{
  "n_kv_head": 2,
  "head_dim": 64,
  "d_mlp": 320,
  "positions": "rope",
  "rope_base": 16800.0,
  "qk_norm": true,
  "parallel_block": false,
  "init": "uniform",
  "init_std_qkv": 0.0519,
  "init_std_up": 0.0519,
  "init_std_down": 0.0328,
  "optimizer": "soap_variant",
  "weight_decay": 0.028,
  "warmup_steps": 76,
  "seq_len": 512
}
Each number is 200 + 40 x the weight over its row's rms, rounded and kept within 0 to 999. Layers, rows and columns count from 0. The size before them is the row's rms in percent of the matrix's.

# gate: layer 3 MLP gate, 320x128, rms 0.311, rows 5-22, columns 0-127
# up: layer 3 MLP up, 320x128, rms 0.322, rows 5-22, columns 0-127
# down: layer 3 MLP down (transposed), 320x128, rms 0.298, rows 5-22, columns 0-127
gate5,102,232,154,205,217,155,178,180,210,197,141,169,223,200,156,194,249,188,194,208,214,280,196,130,156,209,175,221,218,190,210,238,219,208,172,191,206,210,180,226,218,279,288,205,171,262,231,210,174,158,212,241,310,176,221,236,231,200,237,201,228,191,255,171,221,124,242,206,219,266,251,233,271,253,294,173,161,266,157,179,209,205,279,173,90,248,226,168,221,207,146,231,202,214,152,164,215,284,236,175,234,237,233,232,238,99,191,190,127,172,194,121,176,212,183,186,200,193,194,212,253,162,188,145,187,193,164,157,219
up5,103,116,264,234,176,216,241,175,204,211,192,209,214,168,233,267,143,193,234,231,188,150,238,250,221,177,252,208,187,151,211,156,150,236,179,212,213,257,193,240,195,160,118,231,245,157,167,227,151,198,244,150,166,195,139,143,234,182,140,190,169,204,199,110,256,239,148,191,204,155,155,203,161,177,196,215,192,185,192,190,201,215,220,256,300,221,244,182,176,216,303,183,226,188,197,199,185,101,132,270,112,239,186,159,126,219,213,178,187,285,180,208,208,197,230,197,150,233,155,184,165,250,154,253,180,234,221,249,207
down5,106,196,65,151,181,231,194,179,209,177,255,168,253,263,127,213,247,212,159,219,174,235,187,173,128,228,159,169,196,213,208,212,229,110,214,183,188,192,167,137,238,292,218,227,197,233,261,184,271,189,159,227,167,193,175,198,227,229,210,210,154,307,231,206,309,205,251,164,238,217,113,205,201,221,252,268,209,169,168,134,168,183,231,230,207,225,250,204,214,161,256,148,177,145,201,152,231,234,187,190,190,136,184,210,235,196,153,175,192,198,174,200,139,201,238,147,230,190,151,186,221,154,239,193,157,191,234,242,242
gate6,126,222,236,152,128,84,195,250,163,248,255,153,212,216,217,191,191,183,198,247,120,247,190,198,151,167,197,167,198,201,176,172,221,161,285,161,144,162,175,172,189,226,234,161,159,202,196,239,180,196,215,278,192,227,165,209,106,155,170,190,269,240,207,168,125,197,168,124,238,239,218,189,233,227,219,182,218,225,154,170,137,193,194,129,106,240,187,92,192,207,178,241,194,134,254,175,226,223,138,201,235,157,257,189,223,226,212,218,217,265,237,227,194,219,205,266,143,215,237,184,166,226,263,226,192,221,203,212,181
up6,114,171,226,224,155,149,133,197,169,242,196,158,282,175,183,202,217,152,218,245,137,252,197,198,121,206,237,197,194,215,138,179,211,252,201,171,225,148,203,125,172,220,250,164,160,128,214,213,181,204,228,231,186,211,207,251,145,204,173,259,182,223,153,167,127,171,209,168,230,248,227,222,185,240,183,187,179,205,145,176,160,163,122,142,210,213,218,153,142,151,192,234,245,185,141,332,227,192,204,208,176,193,279,231,223,257,177,264,208,299,277,232,224,205,228,247,159,177,178,148,221,235,224,153,173,244,157,231,220
down6,104,229,131,210,218,102,210,176,195,222,192,224,195,178,230,226,181,272,187,276,161,216,215,217,200,194,163,232,197,165,190,219,261,115,164,133,160,318,199,142,165,172,254,207,242,201,165,155,220,182,228,237,174,276,192,123,163,173,193,174,210,217,238,180,220,258,187,191,82,222,207,166,249,217,208,223,162,158,215,192,228,219,234,238,145,241,216,266,213,193,112,201,256,119,204,191,155,235,136,230,253,242,177,164,162,178,155,103,193,224,168,224,208,220,165,218,217,181,236,196,186,179,223,185,255,143,233,172,165
gate7,104,129,274,172,208,175,213,241,200,173,295,198,192,224,276,153,274,247,210,185,203,166,240,261,229,236,234,170,158,245,218,138,199,200,163,216,184,154,179,145,224,223,178,225,166,203,176,160,281,183,177,190,254,203,168,241,201,275,301,267,232,245,170,241,235,206,199,210,171,229,236,221,158,207,187,168,157,275,198,210,213,194,167,216,189,104,224,248,220,206,202,219,234,314,204,147,180,254,166,162,193,205,194,178,162,98,228,215,239,182,208,153,155,250,237,207,219,228,234,190,195,142,189,245,176,196,242,125,236
up7,104,178,165,180,172,255,131,229,172,151,154,179,214,152,200,188,217,218,235,278,152,243,212,241,184,228,245,231,187,218,265,185,161,203,250,164,207,179,158,210,228,128,295,145,83,198,147,181,231,141,189,205,232,146,199,117,215,261,113,227,222,229,125,217,263,114,200,165,218,152,172,201,152,171,155,229,215,191,166,185,219,146,140,176,236,260,280,174,230,218,188,246,181,211,206,211,192,160,159,207,265,239,224,192,227,189,174,193,257,249,157,212,233,163,127,224,206,230,187,229,210,236,178,183,183,160,149,230,220
down7,103,194,224,212,209,210,227,132,258,256,220,180,184,185,213,236,149,254,224,162,250,257,177,154,206,169,226,191,220,215,246,136,253,163,171,180,200,209,188,228,236,194,222,243,239,247,202,259,241,244,140,210,217,203,117,218,91,222,274,210,195,161,200,194,151,154,159,273,175,228,164,152,215,199,232,225,175,237,238,254,252,230,221,205,212,135,219,282,131,231,201,176,216,217,257,245,184,142,228,187,198,170,93,195,191,150,169,159,217,141,194,132,178,218,180,309,156,219,203,226,172,231,211,172,208,240,263,140,244
gate8,101,189,215,170,211,146,209,236,250,207,177,267,237,214,204,264,110,219,232,227,190,159,247,108,242,202,251,249,193,180,169,225,151,230,153,182,154,185,204,152,197,208,296,215,194,240,162,153,127,226,151,181,230,225,194,255,267,189,244,255,196,197,185,189,247,172,205,226,193,213,238,308,217,243,218,179,183,171,157,149,203,188,207,140,246,183,192,234,162,206,232,85,188,231,165,196,118,269,104,143,221,196,253,184,193,195,158,188,219,208,212,193,179,150,150,278,240,261,243,221,156,177,224,187,198,169,231,181,197
up8,093,159,187,217,134,173,225,245,186,163,180,148,179,229,227,131,191,203,209,174,239,241,160,213,304,197,124,78,251,170,193,274,132,163,269,223,202,199,194,218,192,219,235,196,211,167,229,194,184,162,133,206,225,157,152,162,236,215,183,155,198,183,189,187,168,115,213,209,185,213,169,232,218,160,227,166,214,246,223,206,198,110,180,163,149,228,225,183,225,211,150,180,162,223,158,173,189,179,161,178,197,100,189,243,204,257,200,299,176,202,151,174,218,225,204,159,263,159,149,231,235,295,296,202,235,210,182,204,172
down8,090,114,212,154,177,153,195,220,164,198,262,253,215,246,180,223,159,175,207,183,185,185,123,235,113,188,182,169,139,217,153,192,233,327,254,228,277,164,198,204,186,213,211,230,233,217,226,149,215,215,235,142,210,233,191,218,121,136,161,143,189,99,193,229,221,204,156,237,201,186,171,200,197,204,178,240,288,158,182,221,215,211,248,214,213,192,112,163,167,232,157,225,190,164,240,250,175,134,169,246,117,251,238,245,197,222,194,217,249,190,203,178,259,204,165,175,105,211,226,162,211,186,152,231,218,176,193,186,249
gate9,093,222,170,169,205,133,176,201,262,216,187,241,209,176,184,256,169,205,196,182,152,116,270,160,233,183,311,138,193,220,212,159,212,177,161,122,189,133,194,185,239,269,191,222,211,223,283,216,191,203,109,212,180,269,229,184,244,254,270,192,230,162,153,190,162,219,188,189,208,134,186,258,190,232,252,222,259,200,223,181,222,200,174,229,159,247,197,271,191,262,203,177,164,229,249,271,199,238,137,175,153,187,179,166,271,207,95,208,183,183,237,175,163,164,246,248,157,237,190,220,221,206,237,259,215,240,211,146,223
up9,094,154,204,181,271,242,181,218,193,231,144,198,213,240,132,192,153,213,184,204,249,162,158,244,203,161,136,156,210,215,241,209,139,206,176,172,189,260,203,154,207,206,181,163,201,210,145,266,213,208,268,231,213,138,214,184,199,245,187,209,224,196,225,300,215,146,191,202,201,150,237,250,206,159,179,121,171,232,163,200,207,165,303,192,156,184,144,123,175,207,177,215,197,266,181,165,239,166,278,149,208,211,198,162,231,110,261,124,177,214,198,140,225,104,200,175,231,154,210,147,273,170,168,128,182,195,227,246,175
down9,103,185,306,258,151,186,133,189,196,278,236,254,195,154,198,255,227,169,236,176,191,221,185,203,183,216,94,224,120,260,84,208,198,292,245,239,187,170,230,241,194,194,190,109,164,212,203,177,128,224,172,189,168,195,226,186,210,209,250,202,169,172,191,142,227,219,199,226,200,208,189,210,212,219,194,183,163,190,194,148,173,176,129,255,234,294,183,252,167,195,207,181,223,221,222,279,212,195,230,278,160,162,156,189,183,237,226,259,230,145,277,197,254,171,158,239,221,172,189,191,166,163,253,212,171,222,197,213,149
gate10,104,129,177,266,247,162,188,189,160,192,250,169,240,170,116,213,231,247,198,201,123,206,244,162,261,218,148,122,160,224,276,236,195,155,185,169,188,203,242,223,274,173,214,149,185,148,206,217,243,207,258,167,190,161,254,239,183,150,249,149,161,159,216,198,216,164,210,221,171,198,256,192,157,178,280,242,219,218,214,240,174,169,196,340,196,218,158,158,197,134,181,206,186,143,180,177,126,209,190,146,202,150,195,163,153,215,231,227,167,129,191,216,251,156,200,169,194,171,186,189,126,197,206,247,256,136,226,223,228
up10,104,239,150,183,153,237,178,215,214,237,158,190,189,217,218,183,187,226,195,228,252,235,147,252,119,219,181,292,199,206,150,175,232,201,269,240,220,179,191,195,156,223,210,267,248,266,271,207,148,148,197,236,157,213,187,165,228,144,223,234,215,231,152,127,160,226,171,49,196,213,153,204,188,202,154,179,170,218,141,164,209,279,228,183,161,162,201,183,223,249,205,168,209,209,210,206,292,222,206,231,215,238,209,197,217,176,127,250,265,202,150,237,180,211,165,201,179,321,224,217,226,206,150,177,165,246,134,197,187
down10,109,157,204,233,225,210,179,216,195,174,177,232,210,227,201,165,132,236,176,255,178,248,118,143,157,189,214,159,193,186,175,251,201,93,266,196,188,188,203,197,122,219,209,155,213,225,255,225,264,189,191,170,215,227,249,150,109,193,259,267,166,167,212,199,203,122,147,230,193,233,219,181,167,202,117,198,232,176,180,113,206,197,183,113,205,226,251,266,189,228,205,293,234,195,247,163,211,177,194,223,235,231,214,209,229,218,193,186,175,133,203,184,190,250,134,150,255,263,170,224,203,138,282,253,236,208,155,183,146
gate11,102,213,268,238,170,176,181,135,198,230,180,200,189,165,116,171,185,164,121,218,155,197,141,256,202,168,156,185,184,205,124,177,258,149,212,266,148,159,159,226,213,239,157,146,226,275,192,152,163,189,227,239,193,216,169,260,180,141,169,170,150,194,251,194,232,105,191,157,159,277,234,182,127,235,230,146,272,273,227,218,185,175,179,213,218,229,217,180,229,173,124,212,130,231,216,214,226,226,210,237,185,232,170,218,168,193,180,167,286,213,236,229,199,243,154,199,145,239,169,229,247,247,144,201,197,191,287,219,212
up11,099,239,240,171,239,166,158,120,278,292,162,201,269,180,217,235,144,175,241,211,192,193,199,254,199,173,185,150,248,242,212,174,174,255,240,193,186,169,197,210,145,214,199,160,232,193,176,230,176,117,138,222,307,211,163,224,167,182,275,166,145,233,236,209,231,153,217,145,146,265,166,177,142,218,249,211,235,252,182,174,200,238,201,157,174,236,254,158,200,189,138,233,214,195,243,217,222,146,282,254,235,211,187,251,184,213,178,229,169,197,189,199,219,236,142,186,209,255,141,164,167,159,273,183,251,267,257,220,159
down11,102,171,219,227,152,146,222,221,174,183,173,215,119,200,217,160,211,213,184,275,192,153,192,223,157,275,192,259,104,145,164,269,232,106,130,163,188,230,253,208,126,204,238,136,268,185,178,212,232,219,157,207,212,169,152,217,193,146,176,226,208,231,151,212,158,146,200,131,200,222,181,235,226,271,209,203,167,237,196,162,256,183,225,128,195,231,134,263,186,245,106,186,198,161,256,227,163,172,223,160,218,149,168,129,137,137,242,166,203,197,168,186,187,232,201,158,228,180,198,219,217,152,160,159,150,194,218,200,161
gate12,099,207,186,201,151,117,233,169,228,239,148,244,267,177,177,177,225,258,221,166,195,296,233,262,274,261,232,240,223,163,189,200,168,195,190,202,155,194,196,185,298,195,141,178,177,163,183,207,181,263,258,250,227,107,226,215,171,254,151,329,208,188,156,169,156,132,203,163,199,153,169,214,187,288,205,154,192,133,186,201,190,183,174,188,229,161,197,223,172,212,146,170,285,227,173,198,242,191,214,205,234,229,196,168,205,192,199,188,155,155,256,160,253,176,203,216,295,234,211,234,252,186,157,175,201,199,195,213,148
up12,098,156,192,200,280,210,263,216,245,241,179,199,201,188,212,224,202,235,124,233,185,217,222,236,170,168,204,189,208,129,188,151,207,221,148,159,163,179,229,168,241,230,192,164,235,134,214,253,201,138,110,197,148,171,232,239,241,226,136,198,226,202,168,247,226,202,222,182,270,172,170,252,209,135,183,257,132,163,244,289,153,149,229,191,173,233,271,221,222,239,197,158,139,158,158,197,186,196,173,247,176,121,219,316,215,225,181,270,216,149,212,171,233,217,228,196,141,125,245,213,162,217,189,163,164,139,229,252,201
down12,097,198,190,193,140,136,215,158,201,293,164,246,184,254,226,242,190,193,218,237,259,211,170,208,255,196,183,206,177,189,184,212,208,266,199,201,226,232,224,182,249,180,214,260,129,253,219,215,166,275,156,253,220,271,192,163,208,149,273,140,98,160,255,155,209,257,224,176,210,165,251,182,261,168,198,162,231,288,250,161,225,203,249,206,227,138,233,187,223,191,240,186,215,153,256,262,230,145,228,199,231,202,206,145,239,226,290,212,194,246,216,109,166,227,205,211,209,241,213,171,247,220,228,252,203,231,214,124,235
gate13,097,194,201,185,250,166,188,106,224,204,201,184,225,169,218,243,222,217,211,269,238,165,194,222,249,274,168,237,183,244,174,133,116,220,219,206,154,142,234,195,138,168,206,176,221,249,167,230,195,203,100,245,240,211,104,248,269,175,143,159,223,166,201,187,187,203,169,200,174,142,234,187,103,277,201,174,196,228,241,230,143,199,228,201,144,191,138,208,178,188,237,191,226,239,187,225,196,252,107,187,208,178,137,224,243,193,259,223,208,167,146,195,174,153,183,288,235,194,176,189,275,250,199,153,166,169,163,179,250
up13,097,146,252,145,204,231,243,255,183,239,293,152,196,167,170,154,152,188,224,257,207,171,169,194,197,210,235,186,198,204,161,106,145,235,194,175,198,224,173,177,216,131,203,171,288,200,127,168,186,265,177,189,197,239,196,121,149,152,203,176,222,181,246,221,249,149,175,222,196,222,233,169,108,202,146,145,259,237,246,256,181,179,255,228,254,245,192,271,167,259,141,249,171,211,181,159,211,199,253,193,178,199,156,246,240,180,211,110,235,213,158,163,236,278,161,207,231,168,188,199,234,208,267,235,193,210,247,187,230
down13,100,239,257,267,168,135,222,201,157,120,200,167,153,168,185,172,180,204,224,239,198,210,250,175,223,177,221,170,224,193,185,206,197,155,159,187,232,174,151,317,177,236,251,244,195,174,205,217,87,170,211,143,146,223,200,206,286,228,237,173,161,204,184,164,165,242,185,252,190,171,163,335,221,223,267,246,177,176,193,240,227,227,140,241,226,193,249,230,253,171,121,227,188,251,118,253,178,218,246,206,190,212,223,116,247,207,249,237,243,168,207,193,182,259,215,239,193,179,222,237,169,218,182,153,172,167,195,210,188
gate14,113,135,258,181,197,229,225,192,199,233,231,145,159,137,201,229,181,152,195,210,160,257,214,195,234,215,168,218,185,191,147,258,192,165,281,222,204,221,234,213,171,248,216,223,229,150,227,251,243,267,235,199,223,197,187,224,119,224,143,186,149,224,169,223,177,211,121,272,228,215,192,193,168,181,253,247,303,199,178,274,219,263,229,245,252,208,242,246,219,241,329,175,198,161,159,157,183,246,209,193,156,208,118,203,250,202,277,216,211,219,247,181,151,152,173,180,265,205,173,179,161,245,148,201,174,143,240,230,227
up14,105,297,210,181,234,184,171,188,242,119,220,257,156,226,189,158,155,199,173,154,218,168,209,236,144,167,244,191,216,230,200,191,222,229,125,222,160,202,111,212,200,160,227,149,179,262,213,172,159,147,199,189,209,146,181,248,261,158,228,212,238,190,245,192,197,260,301,151,223,182,201,230,226,232,132,154,157,191,249,129,189,205,212,205,120,221,103,174,157,185,105,209,195,253,228,222,252,187,176,197,184,234,287,191,140,266,185,160,204,208,154,267,198,181,225,237,191,251,249,227,204,146,247,175,206,215,159,193,178
down14,087,188,221,170,195,213,209,225,234,205,231,124,180,163,236,189,210,186,223,191,160,273,205,231,262,200,229,157,165,199,214,181,195,198,332,168,202,185,230,166,250,239,146,232,176,186,168,275,204,204,162,215,210,238,275,184,125,198,216,230,144,237,178,251,171,126,182,258,131,189,216,219,159,108,227,184,151,228,163,199,199,218,223,203,185,192,249,191,202,171,248,229,221,168,205,193,195,147,201,244,186,169,181,147,206,133,262,297,187,292,183,158,145,234,263,206,161,199,179,244,260,195,236,274,290,233,266,199,181
gate15,098,198,127,220,178,120,177,185,248,250,135,179,140,209,172,199,249,156,229,134,218,160,206,164,220,229,238,238,266,208,205,175,204,133,287,116,175,158,184,265,235,191,201,195,208,228,226,181,241,174,150,168,153,148,218,210,139,163,191,86,267,154,193,147,162,256,172,136,228,223,197,248,219,238,206,217,182,233,189,230,143,208,152,147,187,128,179,257,195,135,248,207,217,249,223,178,242,280,165,205,175,202,206,175,161,215,259,189,260,225,235,188,184,178,188,144,193,169,263,180,176,190,222,170,189,222,117,162,220
up15,114,178,197,224,72,174,264,169,252,258,169,190,208,251,227,216,237,188,205,214,190,194,194,194,140,217,164,221,193,202,191,198,181,183,194,169,181,198,212,218,173,175,166,151,184,212,207,174,252,100,220,234,192,163,317,270,192,228,171,150,247,252,121,149,181,238,196,164,213,145,215,183,164,180,311,228,238,215,163,199,192,171,172,164,189,233,202,190,232,231,190,237,232,231,234,76,176,242,194,261,191,197,223,128,161,205,221,239,169,181,206,290,261,152,202,216,197,171,150,182,164,224,174,156,236,244,140,192,273
down15,114,194,249,123,237,201,160,146,202,290,178,183,170,234,187,255,152,184,237,238,162,240,232,177,189,175,214,211,225,172,192,167,170,154,172,170,213,231,154,232,185,191,125,234,231,187,157,236,210,243,154,95,210,207,155,130,235,109,159,204,212,222,177,185,143,168,184,191,187,163,237,182,202,244,205,161,136,191,247,206,213,195,199,255,286,236,222,286,149,175,195,210,190,239,199,240,119,110,210,163,133,114,208,258,188,140,252,244,220,242,171,170,171,206,195,186,188,213,248,227,262,226,209,260,217,268,229,239,205
gate16,103,216,271,209,206,180,194,120,212,193,181,326,205,173,316,201,268,164,231,152,245,187,189,206,170,187,201,144,186,258,155,216,190,204,192,198,170,223,139,192,150,193,277,208,218,171,169,144,280,119,206,233,215,158,269,166,141,205,255,258,223,183,200,203,185,185,167,184,196,218,178,242,145,249,254,208,189,235,168,175,222,224,237,202,257,261,231,185,203,200,232,182,262,225,268,152,237,182,178,221,243,197,275,175,207,128,275,193,212,215,127,239,140,201,175,217,150,171,180,216,165,220,189,225,160,167,163,153,144
up16,107,174,184,165,204,182,207,244,186,254,181,216,163,162,179,155,159,186,211,127,198,205,203,223,180,198,187,283,144,202,220,206,232,163,249,197,198,173,283,200,139,209,164,150,185,195,214,209,185,133,165,209,295,186,182,227,247,195,241,184,278,246,216,229,153,197,171,185,173,257,260,225,218,205,188,267,158,215,170,254,209,240,214,198,196,122,154,223,160,221,198,117,217,198,220,168,170,143,247,187,160,216,176,170,153,305,150,172,247,186,286,132,227,100,279,181,247,232,220,200,188,246,192,182,193,188,265,274,135
down16,099,249,213,180,165,255,135,268,222,238,232,212,190,219,212,188,233,137,226,172,163,181,163,208,197,202,272,185,197,160,212,130,227,265,203,273,246,228,182,145,222,166,206,174,237,214,221,298,220,303,209,245,199,189,175,251,260,168,163,196,187,148,197,195,218,196,215,218,163,170,256,231,158,173,173,127,231,214,196,115,114,199,198,238,216,198,149,167,217,216,136,258,172,177,155,174,221,166,202,252,153,151,165,208,243,147,231,142,139,222,229,189,274,246,206,221,181,151,162,115,162,204,219,209,242,203,142,169,121
gate17,098,165,182,226,241,176,183,165,238,196,164,285,266,222,171,212,160,185,222,184,151,255,205,215,230,204,178,107,167,212,217,155,223,153,236,225,237,160,212,222,174,226,164,135,163,157,184,246,215,245,230,195,198,146,204,260,157,185,185,212,164,222,168,223,195,198,216,253,161,213,119,162,82,189,172,218,239,191,199,160,306,166,230,222,202,174,213,182,174,191,241,230,177,157,213,188,274,278,225,229,256,202,205,138,201,119,201,141,234,244,196,164,169,167,188,265,204,150,238,208,209,216,202,179,91,246,308,203,235
up17,092,160,163,196,241,229,255,160,197,217,224,181,166,200,175,214,239,157,223,211,290,164,168,234,201,197,164,214,204,207,258,183,148,219,164,251,283,178,177,227,151,201,133,225,202,134,218,180,199,166,120,185,251,126,210,126,169,232,134,206,138,186,154,193,162,216,194,213,222,122,243,198,145,163,226,200,185,215,251,202,247,174,159,239,188,289,131,152,186,258,146,239,179,136,165,180,177,173,140,188,168,205,189,182,250,222,208,247,158,184,198,206,262,268,193,224,168,158,242,236,191,230,216,214,285,113,164,261,270
down17,095,282,122,162,216,208,235,192,211,236,173,162,175,174,285,184,204,172,152,203,183,151,267,219,216,222,182,256,199,199,196,213,220,267,184,162,199,290,155,143,252,217,200,224,213,183,306,220,194,194,242,176,153,206,220,176,227,142,226,187,216,236,263,248,184,143,228,209,261,190,198,237,276,262,110,196,170,210,264,239,115,181,164,162,183,189,212,235,244,191,272,173,246,291,180,185,141,183,228,181,206,214,206,288,203,165,193,161,152,193,183,230,211,259,186,150,173,146,149,150,173,211,150,251,213,240,211,184,178
gate18,098,140,192,241,224,106,214,208,232,218,225,197,229,230,192,231,154,214,160,228,185,218,249,285,199,212,203,235,113,152,236,182,204,185,283,151,144,250,254,149,173,186,206,202,178,217,200,232,177,186,210,274,173,186,327,202,211,191,90,242,188,191,239,183,132,202,211,154,198,235,204,179,175,185,161,238,204,206,278,218,260,225,156,138,190,214,154,193,189,249,154,248,248,171,187,182,169,245,206,194,195,243,323,246,225,141,236,215,284,160,244,183,263,178,196,247,211,184,211,220,175,216,164,169,174,224,221,233,217
up18,092,153,221,242,188,177,206,232,222,178,269,151,248,140,238,232,236,238,188,234,211,207,190,192,220,258,234,237,136,180,208,249,156,208,209,176,231,183,209,175,196,245,231,236,232,176,226,158,181,200,232,218,146,258,230,152,216,185,137,220,267,142,172,167,172,176,191,271,189,171,206,184,157,185,267,164,254,221,255,195,228,170,196,218,214,220,170,153,238,238,202,207,173,208,176,131,93,103,195,244,111,209,138,192,148,140,260,296,151,247,225,249,180,268,138,191,140,131,216,200,244,221,210,219,199,240,143,198,154
down18,092,201,183,119,191,214,263,192,195,233,194,213,175,261,183,164,240,263,218,150,189,155,188,200,213,125,216,158,249,171,177,158,228,313,182,221,258,151,195,192,177,201,214,231,214,92,187,226,168,217,199,234,154,177,170,267,189,206,258,233,204,236,145,260,205,183,234,219,260,153,196,246,224,208,160,183,210,153,151,142,199,222,210,197,116,218,209,143,256,214,220,197,210,162,158,280,219,228,200,172,222,147,248,197,273,244,178,162,224,155,176,99,132,162,273,154,213,182,160,223,160,261,218,213,238,167,143,209,235
gate19,103,142,223,173,263,167,183,150,138,228,213,236,255,176,239,239,199,161,215,115,208,167,202,206,211,208,176,204,247,260,183,193,106,234,259,193,248,160,256,143,156,249,145,220,232,191,184,148,198,212,216,240,158,200,239,178,147,162,226,198,184,234,229,169,205,215,221,217,210,176,140,130,230,159,316,254,228,215,142,189,185,191,202,231,287,242,207,199,253,152,314,173,268,150,217,222,260,182,153,213,185,226,194,198,236,196,182,141,215,260,214,163,146,201,236,168,261,187,148,225,178,207,242,183,260,219,232,240,152
up19,097,157,180,192,216,233,207,171,311,146,167,238,221,232,231,135,188,221,192,234,254,258,138,167,157,236,165,256,157,184,220,202,230,202,122,175,275,257,138,180,286,171,265,178,147,206,210,242,168,167,176,222,190,208,183,211,281,264,206,202,214,252,221,172,176,214,224,159,179,213,254,246,184,158,130,255,169,241,237,199,256,181,228,134,124,172,221,197,141,247,109,189,234,272,159,124,153,162,230,165,155,196,209,180,196,200,201,178,244,188,176,180,249,218,174,203,164,289,205,192,219,205,200,215,199,180,189,139,216
down19,094,169,276,235,227,127,138,183,126,190,177,170,282,231,207,297,181,163,201,155,224,157,208,188,264,175,212,234,208,182,231,214,160,164,211,139,123,199,275,181,114,238,203,182,210,208,252,137,287,236,259,190,188,203,273,183,169,125,183,213,209,206,226,143,183,212,211,185,160,233,193,165,193,238,271,197,207,211,136,139,174,200,151,205,299,154,189,180,245,218,273,180,210,174,190,183,237,231,180,276,204,224,246,297,224,195,229,228,203,217,162,194,167,182,223,168,273,187,245,222,230,202,188,242,230,218,181,216,187
gate20,093,182,156,192,200,167,184,164,232,127,213,251,187,219,165,194,174,162,224,229,200,193,201,239,224,237,230,152,166,232,274,110,219,184,181,248,158,142,197,174,219,243,213,149,144,281,221,156,177,231,194,217,245,197,211,184,248,229,204,130,226,276,187,198,181,251,156,244,197,263,195,214,246,183,202,173,215,194,185,140,194,198,195,113,193,266,172,333,188,212,209,263,203,209,205,286,177,218,201,155,278,160,183,201,190,245,253,224,266,259,168,129,194,204,168,220,241,243,200,222,158,222,262,236,299,193,174,178,255
up20,101,208,122,159,194,249,230,263,168,215,243,184,197,262,219,272,216,227,127,232,191,216,171,234,171,173,172,226,164,201,167,184,199,151,151,271,189,217,117,181,215,204,117,143,201,180,219,219,199,243,255,184,206,225,147,206,191,224,179,210,233,185,257,169,204,190,210,216,137,140,196,220,177,207,179,224,170,225,244,253,173,260,217,259,157,174,251,200,230,147,183,228,154,186,241,142,228,232,250,200,149,184,183,192,292,235,165,211,204,198,217,198,260,209,187,218,171,139,142,187,172,254,199,190,138,87,233,290,79
down20,098,222,238,231,113,154,186,216,186,233,249,183,176,251,205,273,222,111,121,173,185,191,132,162,194,175,157,121,215,242,144,113,163,266,180,226,253,172,283,169,205,186,228,181,246,259,228,169,179,204,208,131,202,182,204,213,133,160,285,236,209,177,178,162,213,189,210,238,189,150,179,239,202,216,252,202,216,200,200,153,268,200,220,219,173,245,234,202,195,193,109,263,217,105,179,182,160,237,144,193,227,259,196,244,192,157,172,189,211,202,198,181,279,228,218,147,257,149,196,157,211,186,216,188,191,216,228,285,208
gate21,103,179,240,179,192,208,157,198,216,240,198,197,185,153,142,203,224,166,175,261,176,186,168,163,250,235,209,239,208,189,206,175,190,122,272,228,168,203,208,195,202,216,199,209,184,187,213,257,224,354,242,141,165,165,201,198,186,187,132,253,180,214,209,163,225,221,233,245,199,163,181,240,226,182,178,225,180,186,271,215,173,209,196,288,257,124,186,235,172,221,181,221,88,139,221,255,193,255,214,119,162,201,152,194,212,158,206,202,191,103,151,188,192,131,219,194,175,171,162,187,197,299,161,174,265,217,269,262,189
up21,104,238,204,265,203,240,209,247,180,168,251,194,203,175,194,164,163,244,154,202,291,155,185,227,204,172,255,286,237,292,229,197,152,225,205,164,254,188,178,227,243,177,255,131,171,207,204,214,203,272,239,213,191,263,186,204,231,182,207,164,202,176,254,214,181,156,162,300,221,219,158,223,190,243,153,183,220,177,210,206,182,149,273,182,242,254,175,175,265,223,190,221,184,205,240,159,192,253,299,129,211,158,207,252,225,124,233,104,189,163,206,166,149,257,180,218,191,139,180,213,229,206,238,181,216,285,210,144,241
down21,099,285,202,132,189,146,219,231,250,147,196,240,310,207,183,215,183,167,203,178,171,213,231,224,178,155,225,174,151,152,249,251,103,249,215,202,161,233,204,135,129,137,130,234,196,220,216,196,203,181,246,184,201,240,247,206,155,191,260,232,196,225,193,215,193,183,215,176,153,175,253,131,195,168,238,165,177,223,260,183,214,238,152,166,178,192,235,190,248,236,213,127,191,184,171,156,195,179,166,190,176,261,208,203,200,258,136,292,194,228,208,211,252,122,219,117,170,166,236,213,178,124,186,271,150,143,251,220,198
gate22,096,217,252,205,186,158,118,176,201,242,245,161,202,207,235,125,159,189,220,223,129,158,203,203,158,228,168,152,243,237,158,221,229,171,216,133,128,209,244,127,226,119,238,181,247,183,198,247,160,146,123,264,204,251,177,198,230,196,197,83,178,188,168,268,185,162,206,186,258,171,181,254,288,175,229,271,184,217,177,198,237,134,186,217,151,178,283,206,114,143,225,238,206,203,184,188,257,207,203,235,190,203,208,179,232,268,238,161,227,189,211,162,182,160,163,235,193,265,231,184,264,196,187,177,155,167,199,208,198
up22,099,158,220,223,218,160,185,203,230,197,273,185,245,222,222,190,123,192,188,150,220,203,190,226,226,179,178,153,213,151,169,234,215,305,273,209,128,113,170,161,252,118,226,240,210,259,248,170,219,214,196,162,140,209,238,148,136,274,228,205,207,260,213,220,234,219,251,196,294,198,215,149,249,193,262,282,232,242,179,153,244,162,209,193,157,188,196,194,164,155,171,189,172,147,213,169,203,168,189,295,226,140,249,195,257,193,198,223,264,213,202,181,149,114,206,190,165,215,210,159,246,222,168,232,217,173,141,234,206
down22,111,189,190,150,180,170,214,197,153,236,108,177,218,220,227,188,312,116,195,237,156,187,231,181,162,153,201,209,213,302,143,174,258,208,187,245,279,242,213,224,192,206,247,162,217,165,192,244,173,156,198,255,246,152,199,215,320,188,188,226,198,245,209,176,180,179,223,180,167,132,161,177,261,262,177,186,206,190,208,153,112,168,266,180,154,213,206,183,215,183,107,206,204,185,245,191,215,242,200,229,173,255,177,181,214,195,278,179,129,197,197,193,204,235,201,237,208,191,204,198,214,211,119,181,197,178,204,321,234